Each number is 128 + 24 x the weight over its row's rms, rounded and kept within 0 to 255. Layers, rows and columns count from 0. Numbers have three digits each. The size before them is the row's rms in percent of the matrix's.

# layer 2 MLP down (transposed), 2560x640, rms 0.048, rows 472-638, columns 520-559
102:151174167122109135120120125099150148096136138135159125128104181158130097122160069128137120126159147110121159120097144162
102:125107144114116128100174151123139140136112166090125114115126127107095100152049083153140144142113118181150117111129126162
097:110144120191140000144147118135139134134156092095114142115130107104105126129113178164076152091164151124090092143129143086
099:114092123112116148113105161115133118176127147091129129155156133073131117131178103114138112103098179146117129125129103139
098:156121146121130042145129125131157132119115113104101104154152118144147108141105138081109158096115163096082133126125163092
099:126148104144091083114134080157126143121125146143131135137125129129123113129129094106160139163150094151176118151103092150
093:149171151110129122104139146129111113121125161118099132183126113136126127122090131130129127181152113065141150136145079124
093:128144118117130057110115123105090139163129123123141166137108095122151154130111097128148134158117169131104146118145127133
102:118148135139147085131173160150176121130107183079124103157120079124104111150121147123130103124115099094150091122144131173
100:112149114110126091102131112133155128086121131112121173118096118078111190160151163131122165123097125164127142173136168137
094:092121141101161105119102116122164113136114134126109122122116148091160153123119139137133170085109134091170092114139140148
110:108133139106095152145123104120135141140134119160097126083168156166143164121145143130118138124114082137145062118128142094
102:167108154118160119117120122083111122159146144112118165103104079158075153115145174162142106139126175140130109126161119116
100:127163106140144178146116089124127125132119170125175098110145154155138117094061129111129101107149137143118121171106141124
100:154174142119131127153098158147139150144075146142159122109137162165105124104129135151125101111185131134116137113142116130
100:117149153121121105128156119131127082135158127104139132141124119138147154116094107150119129121129120143122101114123146110
095:134126082117123154154136132123164124117094146172133161105111122144107172091125134134065122126117115129144135098103140127
095:177096133148162169114129158161103144111132114164089156174141112176157154131105098100161148094117165159124126144140118144
107:127117180146123190112148119153120146115148119125094103118142122108111151091143106143142173142132116163147114170114151103
102:181105136099096144139104142100171108102091113138129165161143118106130088118154133129157111123127175104105123101124120152
101:129190120094121163116119154165126143118144131151124128141133140159079139113084117110165109138103180183123168106145111128
101:146154092085116139096124117106150148143167170124116152137158172067124156167128115148134156124133106154133127077141135172
098:135145102136153121113148174054103108143130138167153134092156075103108108109167165116126111127126100126119120167136101159
094:152152140096115091182128133106150078106121136120094154145120118183119133140131118059115125157162131105118115089161076114
095:114100139155099130122129130149090120133091130141121170123187158131165178127156104139157113132159103133122115153123107113
101:118120129136142176110132124125149135141105124140109131129130127127133151119177181157117150129138105131160122164132125094
098:134156153125149107132161142128111135124119124139148135080109065145117136151138160138117120121111097133130127138146130135
098:161144183125112084131117160101107110123119084168156141171136137108083142122086132155167166106149147143176140142124132145
093:106107132128144106158144115115113107106135113117122099138101117139121087142134143116132188123202099173104131128082166140
100:143123110125086079121187151118132113108107147116111147130135122111131133136141181131104110139125187110133153093115144143
103:166164120148120085144150119132144134139114154079135107141148140179123142124147107158115115131127108127116137117126136140
095:151140174137139028126088175112119150097124126114089154137131188139134142132122115144123102171128149162123144110130154124
101:136113121106103088107142142165110184159105149129128194116145098135137120155153102109107082160139133122113109129126184162
111:092120162098108162131130151125135130100167134154128102091135132093076132138125096135116153099124137124088096152148103097
092:108164153092160181102132131146138115175121075137119097123129086170061140132133090120196147128143123121075095099092149106
100:160104143104114196120137117169157218119095117124132150108101116158128107120127128109127120123092159091141154153098136152
097:105076094120161089112147092130127152142126125149127138113125107194108128150115135133156170123135151123136127127115142142
102:142175169128162007139164177100150101127077163102091144125097145143171124122122130103097144152155131124099126134146147125
107:084122107127129139125150129159137177132118110148125137186142121148122120125152112138109136106096150133117119139125149116
094:161112097127095166144101160132140115112137125132140134127140151122163116149078127123147099102126153114108122161117147184
097:092122128109125126166136149134140122164129099150155109137145080145118191128122151121156128128156139127174129117165104117
100:085100091176204009116161105172148127139138156121125146137097109117107156131087198153154082140148085113148142140131093134
100:117124124123137172123113124092132123114184161104144148143195101142111162121102124125109130158128130129157159154070087099
105:156130182127123135125165090151118145116093150127127157179158091118141102138106163140115083162129166133115134085106136161
096:121130106126114111107139083135145136130060104148137141131197125113121121079115176158119130127177143181148107157079149165
100:112134073158167095151152150161175114128108130115136119114093097053112114128166122125139156119129161117109092160145130163
096:095116134179138186147131132125123127149097158138122082122114104136112132113128160148118108146091149133126099142127139163
092:137107162148127158097133128136129146100135163149133110106159118111150139159117114158164086150139155120134105123139133174
097:132113111123124112120099168149147119113129148111109101136096101148203142107132103142158130136155157113186083097106185156
095:106152108123116129148119129138148132110073110127134118088085136188164119182162123103122107136133152097128137150143161132
097:171130133113129114135087176134082125134162136119105121141168119171126090141123153106136177134139157092129168111122141128
095:154176145107136113086134143108136142139161120115139119117128103110143109108133118112125127113146126155108123109128139130
095:170136123129196117121104166134148143091117117085120082119162156119145105156132105170155139065156137112160132110078093137
098:092140152157146141129106106130178138139142132206139099116166120107147113139187152163117161145057128132158106110118112098
102:093108103099120000109151160132159090133096118153126157166095144101100117170141143149125124123130106096134116107083139171
095:110161123126109091139119129165102115097105110101104116127123146113124104115098128143164142059146118144087154140185172140
101:151145123133120031153112125107136088120101099135131073128175137067171109119081135084114172142123120116130140152083164127
096:133115114144158169119180139091136100152149167128128103103133103122133150118182126116110100167097106148203122121123128145
103:117121139144122120155115135157129147113102141177146153115076122115138179163108148181129122090063158134175108148123077132
103:115169133126111142112105152166142111164138097092113113088145069110154161167122103109175147091143101152099139164125146122
106:129103132107126108164129114116117148100152107112171098129152203160121145135151147133084112147104161119099119098108139162
100:121129152109155121147150112139064107130119137128141116121136128105117126127106120056154132103134162133110137092126148115
103:088065122074114075118119125174097141179152098164141111111137135124125131093108156134122136133134177142154138095068113141
095:142126163107129013103142128088158140131108109132138145160101125162117080130089147094169112171103123127109111078120146148
097:068131104150116123053132132113117116131124103105122141128113147133126159112160168132109130136117102113114099163111109108
099:164089124187139146124124119101109126129132137109161146096127159102120111115147143195086161108152130119144121131099153115
099:160132166116127164115136158111127107162130119131143169140137122094143163126157140142123080074163122113135147142142133113
110:128145127104130164111158101124102137115123110129109148109141154089103135131125101106121113126153094070171099132121153129
107:167080109118122151077112159141138140124163126135190095148075148148120162117140101118147112138095139075131088157132095141
103:088121158129117045117169110092118115090122118107138113142124105140115181123109140116089099130189133128140157144121111102
095:160107113094142112117095145137110159131128124167126112148096150147140179105135113075108129086133168098112153085165138157
099:106092079125153038132124117104149124123172094097096150114131112119145163144081118100154108101128144143121106111116148152
097:133153134085069018164130122123158171116167120144122104119127147125110142104137175090135156117123115119099130127169117126
096:128144077123155135108112172144160153146117139130096167110150093123127151083156096123130151165117141167135135124122128127
101:109128088134124197120129143125127090098085128095150148143149137147113154098123144093101108132182132146165159120137139124
104:146164148129076191123124134107175133096121153170153131150090094144135104125121131152128095094147161051133128150147123119
107:127169119133098194172131101136135150125162133103086132111100102133103105102154114135133166171137099149157123124125100091
107:164107151122125117123138135081124118104134111098120116163101095120135145111114134110115133120128129110136181121140175182
106:120121167133138117111156133185142129121097140103123106166132131130115110145110147160131094093112115157113117087162137140
090:123118109134106147191103132102118113102133131126139075135161166122139118136156130069141111124123133144156139145086124088
105:080123110110135190126124109155119107144116124127174094136158131112146102098098119118179106131118095071139109130166097131
099:185180094188103119122131129120137142122125102129124128105155165150159098164081076115120154114131121127158128150147141096
102:113138133134108153145136171144142102130143154101113126115153100130145130109119094142120105152111119152166121146109127126
103:104151110114168122089150135169080090091091133115110131154134121143116129104158128098117096128116130154113117137137144113
097:098145107106111117121135112138128133107132139130116106136099109116175126118096124132135116163161149156123111139132117097
100:150150152128160088130099151179116145128111080136135095119159169119148139130183158140119158137145110107067117130116181105
105:127140158148132100098168164148161153107125162111128123102152131118129110141122155158150085092144131087119120099137164080
095:148147126141188159140137124159129124174123169125149135148122118091154209113141148098145102201115132184135133105147145149
100:129143114173106133170122140162114126128100143132082116138121114127132135083125118141115114139119168125077148148123087109
100:162140135076154078140063159128084113110098126099115169103124110132144140111137144118096142125120140114092131133140115155
099:200085082107119148124122151162119119119128090115123108103109160120101137131120107141141124136074153165102128099156071108
103:094116100148111183120115177097128103103105094091103094141133143068132099105144113151115125139094126140156109116119148131
097:138100125130105156145111178092149107123117121133107141123143135111156155137168115129092106129144117133091090127106157141
097:132165112121081098195115144151136112115124152126125142097114121165161128132109148159158115149061069124096101120127103130
099:119124199113121145133141148104133115150125132135090105097114128140135119144129153123084082119116140124105105120115135105
104:124119125113109131119129149134112125112134142131151118108129137109153116127081119147155098113092148151168162074143132122
102:094123141129112147142147116072123109160115137197124147136124135098171126163127123136141126101125142115133108139122102097
100:116122153150136044120154129120149148108117127132136148114125143162148120128120102110108143135089148114127127164113088125
100:140124144135150062110120073100142150088102117120122137125118113104166123104161112093129112171155098116135129112141145122
095:177151109153119046115146152109127120119110075151114128116166110137138169158100120127136131190153129127130125124151147145
091:153191136168109177151103166061123122130123150136127166105113101109100124091163135131149101184120119127133124156143139131
098:175172109159152180139119157131096123122125171133128146102171118171142154119144158088159123140132141157174127161154117126
110:102134133138135198097116094107116160125141149111118079121136103129146154124150153127162110128136121117095119110104114090
093:115150156135148126129143115099140131141143120056180123130108145126156138138140142138086109122133107109156085129130118112
099:125171129122120086094142186140115089133133151105146094129114127088109116123119139124111161145095158162141135151115149114
096:133131161156148110137137117130125108106102102126152161116132121155089148122129133117159148132150100108153114161124135094
097:083082116145146147152137147119088104122143114115121144167141107155161113115126150084073096145169155116107151145132125105
102:129133147067116140167108156095121131166155095106107109093134079130058122143129163114172158081108102122146141080132116112
108:114126114138125129085118130123153119118155130131064154100125090128142089107118103131137119142115112146149145134093071142
095:178139115111189072142150181121072101122141127136157151136123160140142198132100114101198146099136138104100154143136098156
093:102152152109115137107140103093151119137121127122111135093070130117143124124139142130097171146091131142175064104113131122
110:125127106132162058124139106091110147124132130080122133092099071092142144118104167137163175156166114057138150126099112161
099:111147106085100121117156137105107134097119131091135141138088126134153145125113143138110092120129114130162169119116114127
092:145096114131178132126149107122150128112107169118090136122111165134122130153120148097128172151128079145120117122122134106
094:132140157110116098122169137073121156159118160130175095132123121145123102140172115114113129134143138135124120153145132179
097:131120127139096000124158140106137158134138106128138085139126145156193127137151143100143124113138124141099134128151117115
107:136139136105131116095144148110120127110116099156121089153127142151097112124133112098099097128161141154138175145110110122
093:138129160138140120155131086143121106116088110142147113117119131130089163147130142149100096105159102156142171122094121140
105:144208129153101143130132140128117130140149149069129128110132130121123180079108146139126120117148125186121140122131128129
097:150108094121116163144132112113137120129138133121124166162121112119101111126157136134103104100099122112104104123149159171
101:145143143103148136132150149114094098110093169157123143152099122116083134155156119155126122171134144152145129125152109161
097:146120121124151127149115120121149126156142174118120129180120101120097116142133107121157154131135146096150101119142102117
094:121186131135094117109133171110143150096117153118112110119134120116123098137115090149130161133152151102161152084135151124
102:137130104123146111145106121136125122084134112099150114147112117075179183137117104130110131110132117123137155147106122118
097:132095116107153115115152155141125153084100129091107109140100136159136148176168135102134164152095074151116143154154135112
097:124145129106126056093136122131093143144118126155154138146133087129124070112152109119132126142119112115113090119089141072
111:140180140134096000111125145099185116144126155131141163141132153159171149139167116080134164104157155130119150141106155127
108:127124106124135075097110127151101119128130127171131155130111130160122162163097131172078120119167141152088140150133144149
097:122131100080159193163119080096121131090082123135144083114168090157094156178144163159085143144129147071090112127093090152
095:124122073110108172129112092175080123159128125162121155112113110153149184136132162164114113140097149141128133095135137083
102:101144109136153107137133118137125096111114148090113148118159139135103158149110121122132116123150123126132123146121131099
099:166128095111117119178142162134143111121165121142145187037122142156115155154166143178136121128143097144151111149109121119
096:162141166125089100110151188097135104117133164141132184124135138114113124131187127141120117130134133127108145104090144122
101:113129115159131141153109121133119145144124118149117122116141151167131135118173109119128156111124129149162147192133113148
107:122179106143109143117128122128151134148165148135122126154139103078112134115167114175147113122131103161143101116121098148
100:146100126120095000122158134110124133114137108084095121141142128184108137126118115128110128128142138130159113178097111116
098:098120150168141079157128137192144145094117110127100137133125082142132128096108085092134148093118163165094144128104113172
091:170127103157158165120157157071127132108112172091137120139169147142130130114150129174149149155133120146084132082151137143
106:115087126156128132134151122181078137126127113125149130148153119138180153128120130165110110151087119148114103126130134099
091:146135151128123060109171172143119145129120135135142135097132124170108121070099134142106132114150143128115108081131157079
092:132134096139155040129135061165110106159096108119120087121114133127188119153175125067091167109130130128121161173108122090
108:110140119183145210121079172112132123104123095170131114084130149104111131113117099131143157140154106108131116133086150123
099:164139164118113142137107136094130091091153122159136077127117147149105129088112130157116072106121125117069129109151122162
104:118117110152133146122148139138121143087156138141152086188132161142123121061118131117116102128114109146106112090134151158
095:165105069116159155136123114105112099120142117173094144155128142096128114160093111148114116138120125111160139121108132111
096:124137146129162082185109082158123134127187125128124117088153117135159121160081113124065167105075124121126169176072141154
101:156149131149176144113122125124140101103153150136121122144140149141119099129075123140096164117155110104166138152111130122
095:175133151117133104168151118118130132138112078116137102107150171114095155147111141128143107155115184127086134117134108097
103:152151127145154168121148112171156129125130140154131146076152108179105119128123132143145098144133134135146102135153110149
100:124110133099122075101173154100159105141194171086134145135094176118140135162134119099112086140136128150133096143155085150
100:144139108136144109096131114079158155134105149127133111129088167115099124121091126112079096154111148123116109164136111182
101:103125108132098123137131100093101106109102126149119099159124170079140147091131104115110106104132127174136139119119117102
103:127135120163117154101133118134081180088130135092133153170094121126127148086099098127121151127133100100139119170174103162
096:132116173195122088132128105138146110135130123131138120197117125152136143116141110142090114113047212129148119103146126139
090:150111041139084099156160114146093134089131108159131111100152155137134129163153101156129123132153142139147114121109138133
091:113148095133165114127139115149119131156130123162145152098103147178168121136162108146152156157131108144171119099132128150
096:115162088150127093138150137136130146099167147115137134127146124117152142126070146172137153104116136154104130147142105126
102:081179128131150218111129091120143164116123084150130132178123129122175105166139137131098074129092141107106119094125128083
096:138102161092094073170095108156139139083138071171111160166143112123158110133115160116116104083143138122135148171119146134
109:142152133107121160105131110126070112116114100129128168107076099111152143132137094103132123119128158147099121137154113073
101:099142149112171152152155122136136124121107147166113074160181136177090160149123120143130107123086123150113151132125148130
102:110111165116136096170141144119150156119170151115141133087158106109136135122145099164121144093080114108095139116099125133
105:090113099145121107113099103127156137151136092103128109109104139152169111159149099110134111105150146150119121132140152131
105:090143143126129234124128110099124141138140119104127164152174117093100133076127122111127150122089153131152116151144105145
108:089139102117107135181157135142133148092130143124123110137216113193080121129135134083132091091124136147097107125159111131
105:144118164102116099122141077131070083149144100133158140111141123165143117146113132123130139104099104141182114155118129084
099:118151112135151131139139135109141103137158143117107109114099141074082150112150140168118105137108124105118123098139114182
# layer 2 MLP up, 2560x640, rms 0.189, rows 473-639, columns 520-559
098:156178123069129128126159127121118112159181134150148149167147134117104138107115126150104129068127132124116185139174144093
097:107150156138113130116091117142148124132124087128058138145121160126094121114171112138166100109123125097144129071129118112
096:165132144135151116114088174075135126132080168103145124156109132093108092101172128154110114163137151156114134111104109136
101:149145144141097118148126111156140104121125146114093143113174150179161103118139130115120121128131123133066166134095159115
096:144104128126100174116136077117144128157098119105128115133166095108139124137141134129102112130120109118134068105145096089
086:160190095145117101083132109094118135149112143139090136156092103136105106118120119141100109178153122117143133105141105112
097:127099096129092091131118147109199128093133164150122139114108142116131108139114116122162147126153124126137133101093134144
101:124134157100065151095107125117155145108115074149104166149095140127099140120135096111141129138165120128129113091150136118
102:130131147135123133119118147158137105142107129129128175101118136149136077112168132113134133186105077120129158150124168130
092:104167168117110106126113101133141132164109151133106114106102162151126110105130116148156146100114155142153102116148130153
115:101137128085101125118130138108111095114117121141071134085097140141121148110150164099128152131153141106111065131121133109
095:137109132119140139153094127077130091110124104132088132128169137165140133088144142135160111103103099098133170135123134111
102:159143079145109106134125120095111144146118098099107088083159130125185116137090100144131147128085139097171109129123111109
101:056096158075144105103083130131142105109144112120068127104127145129152092133121159091121149122120102122128131132147150098
105:148169137133145139109176120156140130140134113118124130132096097154172113107124153130132113120070131095133117128105131126
094:138127107107136127119111108101112116107132115102121118123169124110156133086112152137072141134143130101131146107094146100
095:162097096173138147117139135120143139135158082117068158140095138167127135147135103107138166096085139127129123114132133144
108:125160107133100087153141096131128098109143121139133103111150147122102094142148103162140161142163125148159140165159143110
105:161115104117130145097151139145085135130116126098151082141086136111125138179119094133105105124133165133119142121141134158
099:145105097123103124117108123120125111121134097128131115126118132143113133133110132126152097141103152131103147119098134104
104:114165122088118109134077132091123128151159168132081119129177169126130130125137122154160137097157104164170120127080135119
096:102168107157145143118120100144121124090120118114118133151173166138135092144116148156139090138173128154156103140120075132
090:130140131115128115064135103095155089148145138119123121159095175169139110125105119110161125114136142112094121128110080126
094:146133141170120123120113108090110143103114095142118138116144113119156164123136097151178136109130135128096142126146142137
095:089082109061169143105072112110111155156146119146111095134145141144137124135164100156161139136157157150122153141102131143
094:162131134170105160156101136125179117145133113104062126157107151104098157152114116095143124112129152080158127137121126132
097:144146146107122054118136154119119115153128086118154128190126111120114086077110101131166154130121121187144127117100137135
091:095130138112166151160178166092130142132121125120113118173131134138105101112091143138140127122144140105129136110162110116
099:183162139098152117136166109117138104146134098142201156135134096126122100102141142127088146086133110091067123136129132130
105:108129168131118123131143098105118125135100129116126129110113174128065123132114161157143121095145145154134143112105112178
101:137164099134138136158178157131109138154145168179135100138132119138129158121113116116156121147096107120109117107139137129
103:130120149151116101080127076128094113141133109133136096152110182170112146140138157150111132106153132130132121088122113115
105:154153160112128132153117103138102113096141092129132077094118086179073110125143136155153109128129188104163092158161125130
094:128134119126169092080167160112119118133143108115131096100154131147092105123154118134163088172117114151111109141127141102
099:145129072127071153102132168119129134124075141117138112151145134139116149101161114127126096133147111163149169079136109101
097:104070126141166097096134125086074142164125150142167159119117107152135096102198136148143122159142097130108073154135128127
109:136152118126145117133158160121135155170133105140089162120138117152100119072112121103154127098113176140156138119116119129
107:103128095105137185121181140124162133145120102116153090131141123157122120114136119148116127127122117123100102163101175136
089:109146117126128075185129166136082083124113171125136116163110107112130149126087110129107097115116149143129117126104113153
095:166120125151114133129153157149145114120089153128106136173125116110085085126145152108135118172124157151109118104124102140
111:109108122127124144131133159122106136103098136129153094133110096149110099201119157124165111065118117120055108114149125186
101:125130124139132115099100114069126131122199153134129122171198130132114145138112135090110157152130141115157136130105094151
107:118117180133119117124133131111119087177131117109115153144144106105069106115137102138095122150082140159084122114138106115
095:124124114110113140103139117108142085152107111155158107120131121061130132131135135147119139110122116120120145179127130130
098:154138128099112114117139122164153104159129120041089127109126136090136087113167142091112104147134153153127124110114134124
092:126168129137147146160124099099085154141146102136138099165079114138103107114117170156148118160138180139097128117096140155
089:166089152113155132106148107161098097128101135130123107148146136122109117160111118140173092123113139153123118137136115144
098:173114092121151136146162144123149155100141170118110132137123114131123123119113098155188139176183155124152068161120143135
093:120124160112142121135148146128119144057110117136109143076172122127156128129165111089121082132104171107143111162133131096
099:122154091154149144116134118147094142147130167127171069119135180136085135124109074142110147097062123102139104097099135177
093:110145118118124122072137127076143112157130178146122112110133157105115126097111133101119129085139129136103133099122132144
087:157129167124178106117091160146124092137124129100144144117140135106129111133139094138164163093171151108129097113085120124
102:107108119106119129141083137139135106144135120145135093112113131141134128138169108130132135101068102111142127136125107096
099:140091126106103151202098134111114133147130128156153165132106120169133113121091105117166090141129119140112111154154107184
096:150148098107105101144131123136130132112143159129130108135143158163134091138129113158148150127147163121117169151119112122
101:109146132147097139104115110126119158182132128117141123147121141101144110142130156107125133138142130096153114151114165141
100:127104126159085124100150118126149155093119137116118129139108130136121116142144137089139098139158111132156153098130126136
103:109093120129120124100114156083078139083127115128116138171109167125135106144120164142110122108124123175145106123130133094
102:187157163126110107098101123123132096102134145073149123142156112080125119126173107119129113109108101124099111161150154132
104:142154105139160089172138179121146134146119116108124119116130151186116108161176141110092144132154157128138131120092109177
103:133125149128137161170138116140138169112107110096165122098092096125134108157095159124116136090129158116145153106137115108
100:122141108109140091124112140127097126149121168132134123108122100129140104132137155097178102124123101109157121120102150121
100:085138130130134166154111106150138129113094123083154123129151211142155090133132125120133142119139127118197119088119152179
104:132121111160122124129127109128127108164149119130124151116142089167124126105127110136184126092147131149102071139116141128
098:133121137140117118136125106127072128178128124133125138139080116108149113104117146092122141111166112103134106078073161138
101:104140160147128122118110104152152140160106157060112108124107115114109104122140125090170164135107123124131132079133077120
108:136125119127088148123183120116150111116133131145133139134132171096137133113104098101123114129163120095166102143124099150
105:140099120100122136079092132124126154149117105133100133168126109168088134112141144135121124165082151112173123090119165101
105:099126139123124118148130185138097130098153110143115145138138088130132131108106133132103132143181174172117122108148151181
095:175138117091109120132152100118110139079165121140081108123114125148146147107112103059131138142114128078117142113131117196
099:087118109096094105106141119200117135114116136098089137136119131118121100112123142157123119164098081125150080117151142105
097:138101148158159140126091133124121132135179118136139131162168113133107148133145145135156099071158164117098126178107137126
090:110137074105164138125170127126154098140125144110157177105147118123120122094120081117131149166080153123110163115084102179
103:146137141147148170100142091146179155112115120118141090102145139140123151082094101157128121140171128135194115091121155149
103:115116164139132104087127119134126121170125153159098169106146100098100130135104139138169094112134106120146151102138144092
107:159170127137132093161133127141141135122125095131123179149165130112117110111132147117152147117062124146106113138138134151
103:176132082142122113138164114087150138141136138131107083119140098109134132092153060128116107120113101096081103144130170141
102:180063138103112127083199157109169135088139134110145118129119139129088140146102129128145140128116081124129094140150082181
091:082116107162167163141123121111130137135162093136181118128143115145122128166109156099119088146122112095135149141085116096
106:126138130114106128111074109120152175147098151145098096138114102138098117116131124113172155137111115069120074132094145119
094:113129151132125125142130179087151167153105104094137110171145129157126149133109138100103081105138142142122130104159176111
103:156128113095150139154129116122140105159141153061104110103118139143114133156120115126115143125105135126116069138108132142
105:173114105153150140117154101135111144114084113174148113200087113145130139120125116145114109113147144158156114152131104126
095:140081162103134148141114122147080087122128156139110135095100112127135114099095155142089142164136139126162117135150163101
099:153096125157120098193111126160133117129120082136131093141153165102152131100110169165140089147170119152076187205124127130
107:096136138125092116137111122145128151140133171164096118082127099120142091136140123148116126160141096167149148113148125152
095:137097153105095115152139117148146110109143113155110123076167127094139123136117135128075087084144127147079151126131125088
095:149137088158140123147127137152093141147115119091142112150097125118105136187084120140153130105114169144110135096130118172
101:120132144144097120144114121181100163097131123118113126128130193116109115109123148144144142155129144116176143114139083103
099:166078080149136133140116112112111114113123116127145103144141103115139091124112142164153109092091133149153172118140110137
101:125132159146103137104117087155092128114132126146123123140115159108154124152156137119123155213067113108150171132125135095
100:115110105126164095163091124120113113190128124164106149127152125117098141102134159116146130131128125115123171104155104173
099:130144177145135111112118178118109124113133113124115130130153110114173126128103140121130115174092153144159138104156143131
099:114153148133152146092146129105138116121138036111082139143178126168107140108170083108107133125135157136113092145119128139
105:100110123084093123132112159152170176118122155094128145107132117110145100135142127083159121128191148136090121128092150119
103:175128110146149123132116124107119146170132089133108111141105104119132117154110090096176108137134133128139136138120147100
107:131138137140108120130113160132141163095128110145118107139111123172140111125144087106151100139118115106130121134079126127
099:130095109132145116142155135126143149180118128153131132130107133187090129161137109097118115119145163091130089138091100150
096:133148087135117108114123104151130104086085120144110091104141156113127125119125099138123135179112122130155142159125121129
088:126150119086122144133114173070106153133077128115122096116112136144134096116137164135127110155140123097138113160115076152
101:160146138062125143119132120133116110114096160135112120091161145176085103135159149137141147158103139123119118163130119091
112:140124139082112123128141119094093168128196133111124124120131127181163128121115137108144128090165141098124104118100066136
092:125129142147159112149111131109146144123138119108173138143142144137099137103096116135122100156141106076120134072165127115
106:102132147120130181160104130110161156131122124116118152138153053113105141120099113128129089117114162086150115104102117142
096:146135158199144101158173127110114141125088150089138118080115086159094133129132096117138151113151123131122128166135144121
098:120143136140122126165110110106122125125129143106105118154145123147097118117164136124111117142152121140115172125143096104
097:144123168128090129173159156131091199125149109104119105136127163131122113139133136096119154103171123117142126127091113132
113:118100152092116120097104123122132122150149148143137146094090146126156150112170150127150156139109109146110109106119157122
094:135117159093120122146150125119137167112107130124109193120070164096131147097091150146151123104146089098138136100172099117
093:138149131101133107178131106090130123116121135169113145113150139141156131122171120141137112144125132184134064087078151149
122:136161155143108127182140167151162164126151106048156159126157110133130121086128141152159169148134154124103127107119076134
097:141153102123148130101133127151142082133112128097128136125076118165099144167148140087152122133146102122131147109111141111
090:115100130112155137135094169125148076138119164080137145107136126135121136123144106109113125115093109154137103155148138124
098:120110166178108144128153192141108123079164184093171118171102131170102115109153096150107120100060101177124112088156122126
108:144087137108148133156121112142138141069177168128117167108157123112143122161153091090075109137129131154149134077150128094
112:113154120124133121158105135069138129133105096090128122076170130129101126138116155134128140135115158137179149114107137164
090:117101161158105126125106110110104160144103105143145140100066164116130088150113118157102118097153102115166160082159158092
104:127119157150106108123170099137155089133149126096111086112119155094044115101111141144154150102151122117113142099122102158
097:153114159138112145119146134109090141055131177173111133111114152164139124128120119153148105146121134158120112099089109094
097:162111123114109122144120158100112141126110111103163125147118132085100075120138127111152146126119108146061132119128118174
093:154141119108143126073119150130153121132134136120119100141106134123166107086120134147124117142133165111159116113107118103
095:127151095140120091123104143122137097106142186125143101157133116134159096124159139116161140116160126107169142123104095130
100:111117121103162128154140124121120136124112139117162124134138114103141124146131118100157143154117109147140125119133130167
089:140160138134160089123150140101097139117123112121120136135080157087124129168161136142155106139128090190147163117123134123
099:149076118108128117176093146148134122137137136121124111098127139133079140153097120115105143140121108107135160124163156157
124:114130093109124088093153135099145077158145143089107154096161147105105102099113115152107159164159162098153131120129137154
112:116131091143151105128093114149140133114133101179107133130128110116134145129098134131123130139177107099087135137155127147
097:128153092116115122098182146086148137102086146154107141108131175117151135137121150087093110088159128098132097150094094138
090:133113112102118155110095119127131156112171092154130155126111129161118121130144103149101148092120166158109155092122152143
102:121141116104116114102142153123127145122110128124175100124117140085120119108127144141138115151145078122117138138087133139
094:165124143135122120129117181137147102147118146177135118138140114114124125132101123156168119109095166114148119152120086061
096:135140156120120125125137164137130122131109130166106147093128139130119143142171098135138109170146130105113143097101133116
108:099118157089134141123138086128178110124153143153085099084131109112125096101095101127132094082137141114145131132106124112
119:089136124094160150137150130115154118102164125136111112097154068124093136068133166125154117128124130133122125147098089106
094:120153151184138103140148116143149116146124122122071138121130107151114137106126101143108099128123115111132154108086140150
094:138121130112147116105138156141071174127127104138108126123125132127141112108162122138128124116153167110118142151123129086
092:154133086123161128139118132103152111119140216128110132144171147124145132144146122145145133112122132151073136127179162152
113:139066112142126101087155124092115125107133152132165113141103117122114148109091102135122131096133120146146112134129163151
093:134180109101102114129089126133152102126098103100143153137193141155103141142148089133085099076136132153107141126129132135
089:111120115134142118099125127141138132123105098118083117121085132165138117151159107088121080120102114150093196173136126117
116:118144140162122087119101140095127111078155133144129119078119123068102098149156104101117113113094154141113077101125123119
095:135149140121146116150097168095100154131132117131126157093108136114092118133145095180116187112145110146116140081134106113
102:157123087108115120102115104125143124148098153123138122098147129093137103131105139120118133131096098144121135112129174083
090:168090067121126083128104056125107135145146112134117127088132153108082117169123140120135138127146089102162135107110152126
094:180146143141157137071107114108081087124130124153131112132161087148149091138129134135138095167163140172138151101113152117
098:146130132118149171132112148144116159125124136111145086130099082140124110105121119108123139119140115108131117105193093135
095:146096098151114089143148133121137108108117108090119127120164146143158116122141116168161124107146123121138093131101130100
106:128128105081160156132125135161149123101126136164133102112122138148164118112147142081143100115140109120122125157136096113
095:153126174100142102114147107121132167070154124111141191127134117124129090114152128175143116142099140184125097137154104136
098:109151132102145126112130146131086105143154094108137152123152113103131092129130160111107099073124121096087144104121100122
103:096127081116163107134138108127111120114134117092124113117127118104140115123133090110168138137124084150089167117127140126
103:119115088118135100106121072132146100145127190121169115148126141101114119126100158092140110159123099150197131117150100163
099:118108145110104074124077121076105119135158151130133136109150122137129139151141147140140139178164131111164115103131130083
086:151126121139139097135151108117108129135130144119139127086140145105140126121130097089145130094116177118137122124154174139
086:134145107110117121153123170141148124086148072184142154065105121099149131130159131128135106144097130146140124092153130152
094:131099083128098128150093127184149131099156162139112089090125118135090094145145114148154133100143127159096152117152143109
103:133141150127137084122160180157099139102117128153131169156127135145155117147091120095134139143111136113096100126196078120
101:150135132089121118125104144128174105141177133127127091120144100117121125075129118099117128107182151109136136153132114149
118:173109101089151121149121098112091117117115115134144164163105153111140118097122134089151130144100112144179154147113128119
098:136122171135136133116137167152118116150133146129100108159182121160129108132121132099095108097120104148139117132127143118
102:174156158108122135157145132148115084118144132127149145128138141111120147143092148136156137131166161156152113100125151149
102:134106126134121098141128110143148110154133121131135130121124105112144103112143137137155137123151130174121120150145086128
105:108093170107159167089127142098160131115165152169118096094100131192158106138107103113121105185135109119132117152144166146
106:132097140120147125128143120124118122111104119119132119127160133177109140107142119143160107131120186127125123107152109157
098:154115097084152131125111157154149162136158133138082081085140139149092120147110120087170099124131115104149117153100147187
097:069110117097134110112100105157151112134115125103187122121112116113087098114102163155125109121110118104138120096115166113
106:161124146111116157125129134097150093161128169129119121114167140171079122103124119107103123113110094129163141161145090124